python train.py --d_model=224 --vocab_size=3682 --norm_place="peri" --extras=["capped logits"] --init="normal" --weight_decay=0.18 --schedule="wsd" --batch_tokens=65536
Each number is 128 + 32 x the weight over its row's rms, rounded and kept within 0 to 255. Layers, rows and columns count from 0. Numbers have three digits each. The size before them is the row's rms in percent of the matrix's.

# layer 5 attention key, 256x224, rms 0.0572, rows 25-82, columns 112-223
105:176145120105140080114108114145174146101164134049119165170142154064168141170152128148190134046111096130114126099196137131168101105144188156078137058121152108073089139114119134146126118035103167159139135194143186089092107139087098138119119121126097084206123123150109107187141119167167136138202126107146130120153090128123100155157120149112
083:174096133083133061113074102105139140091124139111161100139116088131176147127119104119138163039028127134127166136132139144162083092108164135114153104135136167063061152110079108121105135082118187108159159098108161127058084126145088120109117125103099131141181087198140120160152129202142121130158121094149119121141104139161062185158145170118
139:194161125099152056138136101148150121102160124101145131150138130142152136152150120142222121041055113114114107103165100155194103141174187144099102106121155133145134171146109157122150123110116172157116142178120116141140069085089079119162099139124095107155099094150117138185117134106234103136148125144170129149151070201137166167102130145171
103:105130106096159100114095096107164119123152146106125130113124115120189149062081131155110144076120152168119106145102153168152099130099186134105175083104166135085069225121068143135103107082095171097118128126145118134094076079113135083123176108170109142170155113139142117145184115140176055122149095124116101107154088109141112124157131120146
098:078103130133177100147146124130101102151116064159115094124173112118149163136140177118182136106106095097115116103147126126210154177188173133117128125161144144045112129160153069118125167116108105172148140155117180157160158096124031168157024113119153128138086145185155107153152131179125163174092153138192099161104149154157141217110135181130
092:176156135182160118143085108090134172129126148100128082194112104109131135147134112125166144089068125084107138143137111104160095135150122113111041121120173142045113132116076110065108164099092163137113138095126135119082094137083123093128094123133168078131116119163176093157126117198138151084148128116204147117184099155123132179136088193109
099:135143151140094166024180169177125084078129148082184161111095087156114062138113130136117152093095064110104098136125121086112125163154151143092108123132112125107123121150127101114128195107155142120119136135098108075120179172116105169101144182056119106129130064163096151161116121157150135104086091139146086128144123143165121132128082140169
094:129104144099117130161092180076154147188128238155127130103079119159086129094189142156087116137124152100075136142111150135135094105148126132129159066148168141130125139150130075179117147070118080121094136102194120178096091130130119098109106162109135105160202185095143180125146145155090137117211134071135087073150139134118128124166141074128
096:130117126127112075119088103134102131142155077155135125100105140188138086140105142172126139152187098097167159130127119121118120131130173082158085116119196101134116127123122095105088208166145114152152149072158068154117053124140158137044059110101121130125106129136183172136120154118190103096072149100110074149140100107139156123155129126093
091:107158092176129087181071182155158129133106101149126097171167069122177090150138069141090129112096185103131149125099183157146148100144165111100048069164132092111091096142109145077098155097067149097107129085127146119135063132113140097075083115110192096136124113138154088094188148184124145099115117135133122109133156137088121123141130118146
115:177106141095157092161125063157125143122210095104126158107131134131155191124107117145145161075143129121101147099182144163179131129130201144122113101111105122128105134092132088166134134090079186130187173167141118137136073157128086164178141106152113080117154102159144113167140140127211117114135119104148078112141074127133128166123147134152
104:107105109115045092106095154103117116104167097168137137159168163189111131126131159131082129113111124104171097144122133141119115106143106122146097142111125073159114074161157122098124112166113194072170088075087109164115089112112146077095114077100161199144103142181107164138140135119122028086115126067131133180090090145118163107138120109136
098:064127143120136157089144128097113125115174117168108148047082125148105141122157130151150149188137093145155155099121080192089135182138134121176152181119158182117113142075171066132078120192119077124108121154182093122147153151120068149166152137115061151145178095096149101108130061046118137179091089236133110120146161130131147133125167141105
106:056102138100151087146116055145112217123130138168121118119099082135224172096106150121126142115118147167125092185169112119159111161119179107178144095143077128192144203138170068136155121078076127145163142096140150174143100086116086136160095114181110166172111131119150155174114154154155107163151124095094101138145131119087167154153128170093
108:194142191092092105121114198118080112126142157128134186119150141182054120160130108142131091105098128075153159131148140125111118127154152153117111116082148148085102050110073135135182135094173155114168131126124139149100130150113112127162102090096107104116155099175095138153072099153209185055161119072131128125146115171166141150151150131136
110:130117110078139100150131101105100157101131104142099112132116138127047124091134177073094121164074098147109086175110133134117120156093126109115157173108144112140127213117174131074190098204145155147071058098081094168117102150159140086079113120138132171114092122193109136102093118161137104166118072127132097158097099168150169133102152149086
109:105113136109104121185139077125172066141186108148143157105072142167143167108144127182093146167175115134169130093148121163189122101155130133118120102107115098134090095107142144164131111055098121144123171141207145094096160155147140177168129110130133083127174131059118157144185131086110117068182114090080125094138137165109104091151192131154
100:138123114137143131148081180154122186127069172114159081164083108129071113111130131151099084107090122123121118123146102099146102090134085160089088061098154151104160093117090171147097120066159124164091163116132192154105182124137098111109113108112153095142132163127111125120066114191073165132192095095174127171149165148127116155154103188095
101:140156189091145119082168098151139131099154154126164199125092095192111107172082101104108165132163172142148103129125113101067143119114129120131113143163112139182099122099121152154120167125134135118145150132151129099064138137120099122158195151103112119174178060198075159122160142021156096079143104156076100101157087106130129138113135065159
105:189153189124148110110157126113186164088153093130151066078100153118150194154126070163157108130145135115104126122191123094150110170165151148171136111159158130118170176113180087166111184080107145094198152144190167087100142050179098132187175113101112071122132091133128095162164143104137109139167137149164153156104134140106187167139158167082
094:113133102120180163142074072188133150120126134116135120180137129076189123109025151104143133064158095197110089183152103156139130134151153143130217107123168198091132169142109154101125112111123143133160142188119106117203151129138100093116129087134087125111150127094076134159115115176156124150107124164138086054094055132185112191108138144131
107:146144140137139130122076101109116088140130131108091091136139156116071097103129178072158153105114081124148125147081150136057188156147139118149150199098114149069175063147172152096126127186198144145123072124095129128184143127189131105122152088152158134099096124165119093098131104138120125142081085184147166170091136157155142097060103127120
089:083112073107133154105186154137116163102166166209159137161133123200155168139127168130100147130108182176173078145200112161123129137096053098173058111120092152167130124057125189164138104095096102115096130141217113171120113154121141112163156127137121090107166124059132176094119104047114171106138123152091171145154143168080127116153145091144
109:074150105112118189087128129117115100121119134129111154085149116146113115116121172149104138188135146153158100146068127114056150125097125097155127174101143145167121131106141136114151109183166106112093062118136057168153138148149171109073159130146130190125140134116132113071151112097154093098050098193106116141121105147122174093105122083136
092:137125082149118155104157112104174125106111140154128101183089139119169140116151137134120104146109158115146152130096166136119140129130102124156138130141122133196154158171140127130070081148160129043119097122118103084098106070095132133137124149134097174180159063141111131164093115073170082157109104183075157156082164170121192111172126153188
100:119153136130127155150074149173148156150133137123197152128127120142094058169117133147094183152146120120139106146121147121111137057110145102126123061119128149079087085095108096130089126070091106103103161124171142135104091129163127129095136092139146122160189135131100119125177104101102140106094049192125069128112141131135119105174107099137
102:147135106169068169136140156129137077158105109147100100136162132117053145155161140116120122191124090118135130096115147105113144139125100090124095116143126135081142050138145132133119150120132116159144123115159165156108140187143176165104072138127164072079105187116160110132121111135087220121137183121166196135160177140119071126178108124109
102:131179148120162133161134141100109107120102155112188167111152135126180116213109061141124138066120154120100104116138160093102069126122181158121122106125117155116082162093071132151133120119091123091108134194162182086153088123091097105112128148133079118194217079133099131159141116128216147095140094175152086087165089136181127116139083108163
101:153151137166143161130081175169114165131132150112158092142131134102087113170148113092142126121095077148128095165097139120109143118127160141099162081151123151082117099154126114091114093126104087166143185094110168070131204133103116120134084140052142104134162088142102136137103117205093167121143108099127105125119113113166084157148054130104
103:158103116184059108116095156070111118140105132114122180115118134142102125117139112156145113160175116132175106086139127120164098100110058152131102088077136092128124096118138176129142107120072166148109175099142145104081171156077144131080143131096161120114129158076155120140071140125058148139161175095131151086159163071168074123200142152146
088:069109089135104187164152026157140118135181097126074084151143158114109119175140157123098151118149142118135119107156151122110120156131163136145179132128131097169179135123191136145105114112160126116136061129081172129124174162148202130108166119151167138062115156113150147076085131056074107133065135147112125118111144090089148123115196119135
089:084143099135073157090092088216103095114097140172123144185089118100228116025101165116112141134137125164134137154143099112174128072113141151087168114130087158151154121150160156158082125095128121128184109151119107145163145077134108148181109090166112159163124151059122123148110113127123130123172103153108145162104131132096132111109060117164
119:133127157097129108106161080178148096131140126092112146128072092114176157088099093134115135095135133145111138124180104120184094156144160128108139085129128147088096133134085114146158133047124087167219191147159178131127143094120051193177122104119073115174146085141124160168164100157135152164166128108135134086156098164120110161148132141121
109:163112179117102134156154137177149134118145099114127103149115133078165163186151131149093092128136188104120200137163183107123158133133126137141069100144126123089138065140122122151107171064122107114158135120203161156127134121150131163211139116134133099112135130124171125112189137117111172110092147085104151156127170133048134159097067112104
073:169099135111144080146061103102097184093138158091127151098122127136166171102106120163116110062096086130093148144115118155170133092139210132122136100128145158051107141104103095098132158112130185142152116136103125133121114106114092133177125089122119124142124093184155117155143158164182116110162124094167057134114121126163114169109103194101
094:161175153137167152129180127113209134155130110110125152098117177134128136202159163063158090191144125138130130068196086114116185144169087112119135119158126118126120132103162101138150126104126070125092174133121103109071121122147151168144144125102133147137117106188097168118146107080097110110109162178111164116148131120141102144131168111064
096:131124183124127097088093140172146158170161196108114131152129079163135140046087105176153123066136166132089153126168086127164124165148143159107123142111151148112126108108089134141111120091160141120148129166139109131187174100128091125174170144158130098148138137152157121121164101139144127110144159092165103088136068101101118142100127104174
099:147135139126138090211165067164135148152154117156133100159111136162145137100113172101113067078123125111131148156093164151124167099169129166163151141099088170128159115191141133169140097117220098127097145170108158140117116103178121114135099128136115115111178093129123136117120110164115153123149156150135156181108116186117156169091222119156
093:122094109129087141098154159141104129146135128147159106129150117097143122149139186195102107118146172134145109163104103156144111077138084152086140081128098139083128102140104133139045076077144130150112100137124145130083203097142118140184141089177136122136150146149139106116176125105109102059133108146084145149113172134117112126120060079167
091:125115126086099102103107097152152106124144179148086150114121176085135172128113160150115082118170164081119144161158132209103120128149123177138086100093129104091114134142139114144095158056142139135148073095182166153086138064178127103164119128155104191146144136115178194100120109111182078091125164058127157133095131068144098102062106118110
122:135133088060143134112128129132092100139129164148186126152144165123148108150105190120105090066135094116073113102133075140098133169090111122201129146098135121129127119115166095179124116185177196138153108100125061140141079138181114051133196105169133170088148171142184139111173127111112127104117152089069178115134144090109114180119156100097
113:158098097136102121109131110148154113153126131148109090107104120079161114136125079131095160155104140169111131164152113101110132143168129131057148115118197127107130116146105163124070162092130074145150103129154182175155049079125087137136079104134134155196086106152110175138117126150178105123123116101160123134112093114110106065096122102146
092:125134131164155074157210144085132140115139097117092122117141159146011140178110167096094119157123115195127092163153109139136124175153175185155124130106146151089167123124185106125068112161103160092173116171103114080102066211158129135191085107175137119160103163140141121112081157099117191093124154123077096146079118129142073114104157133100
120:128070148136118060146140108112218111110139151120148148131144065128134152128152076133169097149115125167101113169084133140139130140173175189084145066128133157126115117119135134090165157068089056173116125121134180123117149103129135169111101104100096090150144099101100187134116177151164122127190108138166164179113097151159141109143104130135
105:144145120141159114153167099099133139103151137072100184191101110159085149119110152082132118122140155141047137130117092162177135175151152197150123124097125142147112192090140069133073158096180142112099151119140090134105109131132120124201190111172171122216197136110092164104121132096130099144147105093143172143150088108128149136126091102124
121:117093171139068100111133116107116142123088150162120117068134092103086083126152132162130143170109123178126083134098169138157109133209119114050120101125139110112084136196143131077135174087120108073076077162147122084108172129117100161123107142116108114150131081161104114169101104162132190162152119177130087120119135172185113085123101113135
094:111155105101144114151124076115113179127083183132170166113020123112135142104160180152135168121167103121085128124175093148155126176121158145121114126190113107107126185167145091134124158110115130099063101120089099154140139085193088078128111119165104144170152153046113110118140109109122172151010134127124189084121113104156141122134084124149
122:118164171152084133134160152125163110151066160081094132092160053106128146137188090162147156148101104110146158081093160099142079134159153137064125132138162087122105079195124120075119152123115098083076148145143139074116133089080115145100151154118106061144149122139096092160140133167141186134167119151178153112152124195170135054141128059129
077:111139172154082149112202180172175194174101108104122080120161111116119104048137078127117165110139075102066117122168199124175146157174121113103113113079116168154138104138125134087122218146168106147050086156122121148082114103166098161120120125088126112088116112138112107089105133148094087145096141098186151115139151140130074086126155122140
097:123094073108126181129073132064062127123151088132110118100095133138131141107121132120171121131163158146062119158218112132177136129088165152166125163125094151146108097101111164145148143155120124088110178122156088191178104107080120078146146178144182118125115073110089067079138163107114108141127136072106139162082134028083168133125055159115
116:147072094081175147092129062099136123144166130096137115159109165137142115127062189084125093083160076056126162132113121136094123144062088117166140173106115124143126154045129152176125115150163152161172137097124110122113089116119107090145135076124135175081141125131193149134145159090153089127124153093137090133134135054070090151125152178136
086:165113063127177171117074125090153107126116178113117104171134171134153119132103181095118101092122111113142158113101101142147132118109116115214105131104095145152160121076190096148145103113160181166151114121085133066170081110129149099119156062159123150112174082146138128154149154091135120095125132141117128123188129080112134154101116133121
116:089127153153085133115181144153132112133121140087124044084154094085090113121128108110148149175071105140134161150111148074134121166174156155052115091150208128122150129170099151075111143095117086149147124169081124126128167103115093143106096159107084103141128120177077102125138147227143162118141064174146134111138126200158102089121112082172
125:179126146127133114145162166130108098109096109083129158103114074128166137146185073138154160132101137156139128082073143109148073129145159175058081092136111132092099117194098089065131126095088109130101153141132171119172134099116117148125105134123101099180195124093105121143148121215134173151168147171164126136149109136147183119136091061153
083:073148149147080113175150130131115150167132101151091172079077118152080137150170069134123147179164176136094131135156126116165081156167147128138117136157102129157093092128157163152148135178075097097097160156164091107160158152166176155121135155117128098135096170080077103084107111161118129158109156146090175110059171141102155082128094106144
120:132164152159096139135186143135083125169157129124124120077108090115090125160144104153148154158129092135144138117112173096135100133178156162016085056151147115106122087134099125102132161075083066115096107155119149137153164118116122136136064143104128064144109150148116131136137102209135161146154122164144134111150155179170168110147119103139
079:087097146153047173140091157139142134120131069148144122085101082130190117053153089132095125136114129106082143183154124131172174149202120157116098088082110133153129111154144141134141104092162153129072149161110133194146117097100090111129078138093086118135085076134144129097130179173145067145131111095137120152143113178188129105144122059185
092:145134048147151121109120146095106100128113137096094137181147148136113142125118151073095160088132111106091141096176131121178126109143080114209113110113127136119132155045188121157114121159147168145139153070148119104139140105114145083106156156142131119128147103118151139115111109082097086141147173117175118150075142067135127198169149161123